config.yaml
intermediate_size: 384
hidden_act: "tanh_gelu"
norm_place: "pre"
init_std_o: 0.0588
init_std_up: 0.0679
init_std_down: 0.0
beta2: 0.95
weight_decay: 0.053
schedule: "wsd"
Each number is 500 + 40 x the weight over its row's rms, rounded and kept within 0 to 999. Layers, rows and columns count from 0. Numbers have three digits each. The size before them is the row's rms in percent of the matrix's.

# layer 4 MLP up, 384x96, rms 0.224, rows 145-276, columns 0-47
105:454532471485520511508489473532551521518459459547531470490526488499508564523521544491421468457511561550460520424474496450471462483513526608525495
102:530503481519400528544419497492526486505535553464483426467490559469487461508516425554496462515514527435490519550476480536427481516449553493537579
105:433485500451466479477475543505463522516495543542466482472458531455524518475504442476566487502596469478503555493497497511550508543454531448500477
090:568412450472467522502495543478539477514532432559455522448509565471493468495438452480547480557555400504512411537506486478568529568411609505484458
099:525550472558536406538505456542486514466479522468490456444508467525532556480437531521535439506607471569391445520544471453501410511467460521458514
085:467492504424521543514470515547497579456447492464572549418526529471498581490432506496470514499455525553442480489489490548470455545516512515548510
107:466556456516476522498450525503517430520519476484533490423486467483495452501564556492429545533504519493466475511549510500485499502500465554450518
094:551515482517467564568484411550492451502425451492488516506540553543557527491396526575457501576501529580467418447432473516524534469518434508550531
093:503477534466493528548513445435560452425497534537476456533552505515480524492450446494542560470482508516472501470480518509574522577536530491485508
095:506526480482505522569479512489526478507439511472493462513472511451434509435567478559526481557574547532457433526472504466511533500525465568555480
101:504479458506520507491440432493544488493476490531460518480489507493507570569468433515548535525469468525448498624466539516553518523477482462456512
109:466466528487515533442498490451524488545565518509572513456423559522574474459494497490491452531511521547450469451544545498533529543412419547477532
116:401461517524495577507524562430541475477516468539456504489447552482483527497516473514481491491466542563466531537441494490562496487531561610482485
102:483492499456506516498528574498581531475478470504506526460423491493449475540526415495571502463444498482563482498549427503478434431474519545511557
112:496490469499563457428499415598498498434535603462513486510559537476509500484577408456510521426471476492483512502494497479463486498496514570530552
109:490469513469484560514527509475512484477500551514464418589482541527523436519558567512551489520502481497496503485484480444532457510490489530463509
099:491471526444474570492489459532548483460485497437508509534467474469518481502470435488505522545533552492574510536560449542563444507474522475582498
099:461486420544475498504480486508545484496547514526477492499458489449491491557502459505495438549538512541424439525483486449461510601477572466497521
094:473516463490516403531533456449539458464523497532468460515469619541493470514538468540522542504435528489559433574479478578482509471453487497483475
099:523531467460551465533461538390560522526507578462503487523514446487489563470569476517479474494454499523542533549499455534486467509519443477547557
104:467521479481484459485465459515561442491501506408471519565539460507490536491551507493455518505535485472492545528521470518553397429504507493521555
095:492464495466502586495462529568496470406538482476468493522443456450420519472535456552494450490504550507500498510536465471606467474450548510505506
100:456563513478455484537513562504510546541553513509523513461532509530536554500531470571540461456488489508521564474535420508490487480472510505492517
099:433504447502496596561374544494465522574501515502501520491454498486430472473516465465495479497489575558473523503516503531559405538528511500516542
085:513545419491509557489563531565482570499438584521493505497507497486490570500456453472441528491504587488472518516500496508465475481536511505467489
090:527473509524429474516579532468490477486438453507484488477535532476512549477525558575493557504502531512446496464552457554513428482604473490544516
113:546485481508488505511621525459453413475420557511496506479441509505460549470528485449443559592536504511518468491461479490495479501548500489496582
099:506497471439490432491529506425497437540536502518443454469488494528482542512500497532485626468470439497533540451503441552520529512565458395508495
096:455542498514519503457465499487441533456547589440419600511435494497536577428496472532457439489491507460526500509426425525583547521462488518507521
111:449459431489512474492538531498504544522548433495487520469480550445475486601474497439427500485567535522528499565562493538493450463491502464569488
093:483500527503516554512473442569555518428472553472526484430547535560494488473443499529430483482496466502478492491584575540498532530438480434436502
101:467550427420482427514519457538514494496505499451496477519543549518504506520554480502435433478554488462429514485549519514525509531487521497478559
101:532461554472538446522526529445502442520382526454511504507484516544455505521510423463400461447545460551479466509505442556576481485441484494475473
108:610555499541451432507497476560521536519492578554479469476530487501515529491449515577518529516518504543513535499504465449473521548461455464468576
098:513498469499491518548546527462404452459569478456440507544501547503501482495473449500502564523525491426469423500556468536563549507497538515501495
097:476501527530497498515550536487597439492571497456479468482488502470537443518537477533554581463562474477551477537510433489453403517521524491549499
110:455532524466433517461592552548474453481495474490548425469486465504533515479539485491553476522564503529522515597481488546518469516517483549503531
103:500491545460536515519526525447468449515447539561477496451467510478573511478526528522552480461441557503508470459509496564439468505522435452536514
089:465474472533466476563547514466483433499484549530482540485530537488469447535473491482458554507502472459509378475522538518444548531475426635472443
098:530504486444477459475469462511541501546482514463542541478491557537562554499502508523511537549513554558542473473507504492599500519440536468500447
101:448428518489524459566525472504461530496442517466473499491569547496475556481517463520499496602519491552461471524546404521538477470411519526554587
085:484519511503462489536509494473434543469525517523522543525516489405542513449546433507504524447461495436464505466523462448580429502446473536486452
104:487462491555478593499465461541524445463518529496539586478497509530488518517528499565471598450566483466488473537487468515518506434522504505542514
105:562394482456515462508459542475532544506530525468555493515434552484464480529551490497466492494515512512543528511587462535467473582521582491497507
089:470528437512522541467469607445542545492465503492545507451430527521572524467558496542544475477506466532537505461572551560512515512531459524427487
090:471475478536492467493417548486481449413414471508441500503503493478486465534439474463547515470410471501405486420502434541481484505442486477464445
096:522475473484473503482498477520414489471577506479420518552555509433444480497512504507518565479489542551414469493480489478453436510516465595505473
098:555513428459447479489412547505512516501512499556548539484513551504532518475553589545528517537483382580419482505481429525494457535498523549446524
101:510466506437532481549501510451572481533562513476581483451513526440499471518450453497436446446510489572475460493548512484530506507480489484455484
096:494456541509496461535500545516493473487475515520457470492510507546494540533390564453508485417564555479472551522515474529592536511482437450553465
109:492530503517482502489509505414562507475522515483471492487462491559483487412486513560473602462602595541439499499571482468554496517482539542454533
103:450459504555459518514509551514506551476535499494498574492452419457517504557469495479537556538506508541466513538542509513538490579527510550529504
086:518530505452560507490505435527512522504496541513542564480505495434447509538554488440508495460470489477508487595471465502508460455449532554522487
098:553555488507487457457545534551482529525506454599431563494472478510472558477463461517429522505474499575484467408494474459584470485505536518560506
111:415572466568497520538507499506524450544478579535466458571565537477492533516528521427480405543518534489440473515486520464462491442443453490469525
097:552546539559546571542502485494427467439462472501423428445440467523485519485539528547542500480516621495499469476493437497518529436521472574558514
105:549485504461481537533505579513458506471476565554560499602415496557508554432592479483425491529416541519476496454501533458553450500449525533533513
096:496521445559534492522505455558485545500432503570525553499533572520470496474484492488509521510474536528538493549513425438512504546522586533422417
097:477519492501446547495458447511525460400446563503512486469521475414492477551511493482543455516419452494475516525572491448510466558464508521509595
116:516438457571460511507494555514573431555496493527512539515509567519476481482507454485455543485560513519499501522497485500596524476491492541549439
096:492409488463463499581496496472459423523513516522423477482525483474445464482559425545510464438515456508442574529532494517520525541485471461498454
102:561472548434450513494496526528429522442578520518491484514496524483532496502500511543512513573511529515461422472505428433509523529413503473523416
097:513473546552517514516526448565526467449470500482483504448556488489497603448558466455524480478463508539474482561513506549450521459435499469546521
109:502525492466437499507538511510494473461486486523554445481598441469529540547489449501483507505462509475446529514499444509482547455542560439545456
098:495520555508611456505541480468440461459473473522430514485544490522535502518462510465499494510497457553528450480515511461528481551502436517483434
091:459509604419456482483441502507427472492541506519525500474552489446481518497462514565529544535474577546480453465495493503482494488531450553445579
096:508414462520521510457514523504514475561531532567425385494454462459519548511491470535518584444497537445567515483551526467477499482483503490490498
089:497513411476456540453503486521479503476506574486468533573539534525420511525432522485465489515496547486463463540551489518506569495447482499419499
099:490521546473492569530484537490500531478445515464540548482459468452524510545479445529529430490457552489483404414561535503556502476502447542541437
118:517547444573514530492454478528506487446424508491555512526517465444515565493481470504526502478498506401479564537542471552473479456488492569532552
099:500494493432556475485544517416569536486486529483483456478530518582529431495510488534574483507566437443548461476484492520509505464447581529538488
097:483534501552545494501534465540464445488449515501531497550482471496448492456530503492546451484510596532495544442465528511473449584523450578465499
079:451475503530399509534441494531456493424528541500481544523488527473517467473485506587409489466469470608518529499504520487483435544509432513513542
095:490552422469476479537563436461476429466547534508512507480434505511514513538490554490436514426459547601528522536509501456560535484456463493535537
092:474508571451523468458525554477495412442518568492574486383564452496517572487533498553530488494511527527455535432521435442524513457489453529496552
096:517477529610539528420520485465458384522411562479517499556511519525548528537470477515476498426518483442514459466542501564531523456488488497476484
110:492552489447492578476556541534468512559446475544489483500403457470460575532552525443464571549513473553489506542551510480552485463516501539454479
107:552528447419465537532529469541538523482463533513523497544470516522527490470497401513535511436520461522485548567566429515477470515521522513457539
095:475515429447506489500397507527516482467568533520525496464463481434563525523509498584510514551570477445443513570491528485482527555603492513552522
095:502456472504392497408500573400496447529483496531518422516527557465477452518533484554497493555498551471525556437508390551457467516496512489497523
092:455562511430564501530511511516509410494493525460612532467478559487483478457513470549424483544523613494456460545590450424493472495501528530519487
097:529463449467512494571477556553531559503537440458493431495546508533500471460516518527553504540543493557504473446536487505596424495465474521571445
091:547438499547540548542529537501500472562475536461510456486555505533460515513598491570502549489514465466495562449471467457595482495483444526476490
096:490465510510456494487554454445503559453487512520481478541546546542472530450503491473467433513480518539438424470521475467552465482419523492472563
096:521512413566456461540509508513507456520524476517564592559496497495510473461550467535460481469454536558593484554459432546559460506520526512488527
098:563461474501541508535530454592585436540491513450522576447496474447556517527472424424482528507480501516476480504562477513540544522577517455550436
090:469478522472528516474473520577596475469428491530538466542563473505509513458490484503560491526504509572528479492516561504515469565524442446445417
090:422530523482460452492530576558514459461454478471524518542529498503472491529448471601474518527510519503530506477477486542508471499453507520435452
111:489532467504483534462494531587536464477513556485451518471551517521477538547520440475487475475454543496470502496442515438535466512510426555506551
118:546473487493406525509499533490492491544475416482542592461520538507553473485491480399512538490498521522511465533456427472604468485456489615549467
098:446478512511491511510427437572527437504533460537463529516517478468521554576535570498488475453550507521540460471574474485535500483514534566488474
099:529503439498516499484513529501493491539543543492498552496538435499500472501557487514532484433493539520512491467524555510503405538476458473483503
133:497496461516509487467486512488574474521528564530479547557596515449483477505561490488479546510557467574495486461479446489519446478470546543516485
093:493490441435541543496447522486568503518479523498512454444526509522467539544514543533446438471451472473534457441485541513512443452504458554534498
107:457558473543488470534501429524445496503468542474478445423534548497507541489521507466450414485493496552462551534532516471503513508483533559403538
090:474472513494479502489540496535437544439478555489456469482517441504419509458531529535487483517464447458459539507473497535444579568494402474406557
091:552504502530466490481493416504535497451493496515428540512483499517534558520500495496566469389488642475469556550487500537481508488518499526441467
090:435534507502530482472475486522493466416508564506427553409491437428549576469525400508521513458558551477504475514549484522504536523496423492575545
101:455431498487487500507476518508546505574418480507457515464507531466533499451537439573560517559469430485449455469427443497571505536529588484543454
117:471474490366513525448482505449531480512525488475573505541486534495512531493605449552456505501454544440474537548467473493505495523484500560544529
092:529532470473519444484533495495421439517486538431561451543501484519495519461452484474503474444497503517532501502570492515538449541491499521464558
106:494404501443554486505495538466515492501464523577510482486526543515612501420595487560530542525497479507560577548452473493463513522514527496536496
107:404469522563512460545530463469573511458475449516468514504448555498540509474576514462455552462504551495535544513546433496557507498438599524496568
101:513446538480495482557488467482516503438540501479539492488473506489556455426475570485512444425537493445509474454508478472558469407460549537501544
108:472520472511463479518512511391473542471490483533525568565482603536527490508454468515481517535522541489483525497495478562555535461481547487524498
097:492533452593467510514491515458481422443520485478420474508525490505458482447500451548538510464566482459519496457532458489519493490438492505514508
101:481562479549542517508488525446541525455513474515543506422464455565518547457549515590478501487571510490455515458564555571525482486470437506506463
101:536489484437485491488492505467515582474465495471417487545489465436515492518477407468578487485500450525478463477553550461494478496387505485498469
104:469512493506475470524581580460548546469494515459439458490448488445529532517514493486545595537525527494475513466527497530536511557557535448429471
099:490475482512468498462455529471437448526517487515568424524518472513505521495553466524502484480541424574528545551501442457614549469519448515554529
098:479479444491466410495486425514518494503441475518595493439456544542528517511571478572523579516477534510515454490504513472489466478498480542523539
096:527457455522441575498498554520521492536480547469497464494460452465458502518453480429447526489499515465472453472521489503581512518535524532444530
112:443564485489470420511555445461512560551526536474445565481443462476509506517482509503488420459480482521519454409471461457508481545457521474540474
102:495511481460548568461489541505560512478525573511521528487519627527517457465492390497539525498502500465528479502491429474494519393521480475431496
103:445555537445543521484514514522456540458456440529461484477534508443537576432445528505490545528430542512515440486513492561559517444493544554578481
097:494511533456576517522421541553566541537486524500452506512509475525551533491461518590595561467540446514500474486479520529529501489490436552488478
110:565428489462501445530440509551511464463512501553567487534491498536541445489541462450517508519542477482514421529558481510556513554459529574491492
106:504491461435514562551502471474562458531479510450580471488487519479485446490556476444519504471606493427457472529552445525537479526504506481452475
097:569501465540507536557518525546538482469558556426490490503499533528464517418506526540478447455458488489434421436542547455520466453449501525493486
095:426521496509492550471435498498486444519510470536434547540541555528476474474503512430542467408505577487449485454490530496508509497450484521428449
108:555507464532442560509540510508472489480572524469499459471514543505563428510467466520544512434540541471540468473511440524519563558510482466546477
087:451571473524584524509522505521512497451497524553497523516451506498532440421483470541459488553567488557537462493527494488584527503493493458485514
095:490455436467580548481438402500515489573497563490543492503582413498482531444543531556495554528508469520497543519522529530487436519525473492478510
090:542432465429541509603530541477539445481501533460559518447579497459522503567473508472462522456531560543509463520503439526498464463528490497606471
086:476461445468458502519505470557499448471470518487485450569575557525559509446409469478445559487452493552509548527572468485461492487566552522484484
099:472524479478529484496542476463548485489518557539454581586531585505526483535482457479472489520462497469438502468509451509507579487519500452473462
100:463544452477464436608525492514406482370513496440520528568561503517528467500482516523485444513498508514484539486553436473467384475479570487512538
094:501486495464472516550456495525428479444526596449539471493506467427486557509496563578487523511487421489458407514557520500490470496493567526498501
103:457484521515456497488513528490501516474477479508555528501516515455538568460449527555474487557551493566413474509582474583556526473480580501546469
068:456526538462505435474493467515479499472470585510424559463527433355498550511515454437569498465498527488532519530459466423492518475501409565499545
090:487490488420510557540543487460521494508442546555523469515466587500509503483475511547548467579557490453510431501513450507541521399535543558571462
086:448471510514499493527441540515481478515440473535460436520437397486596469505542477485466513563531506456493456464480545457491489522495444526564516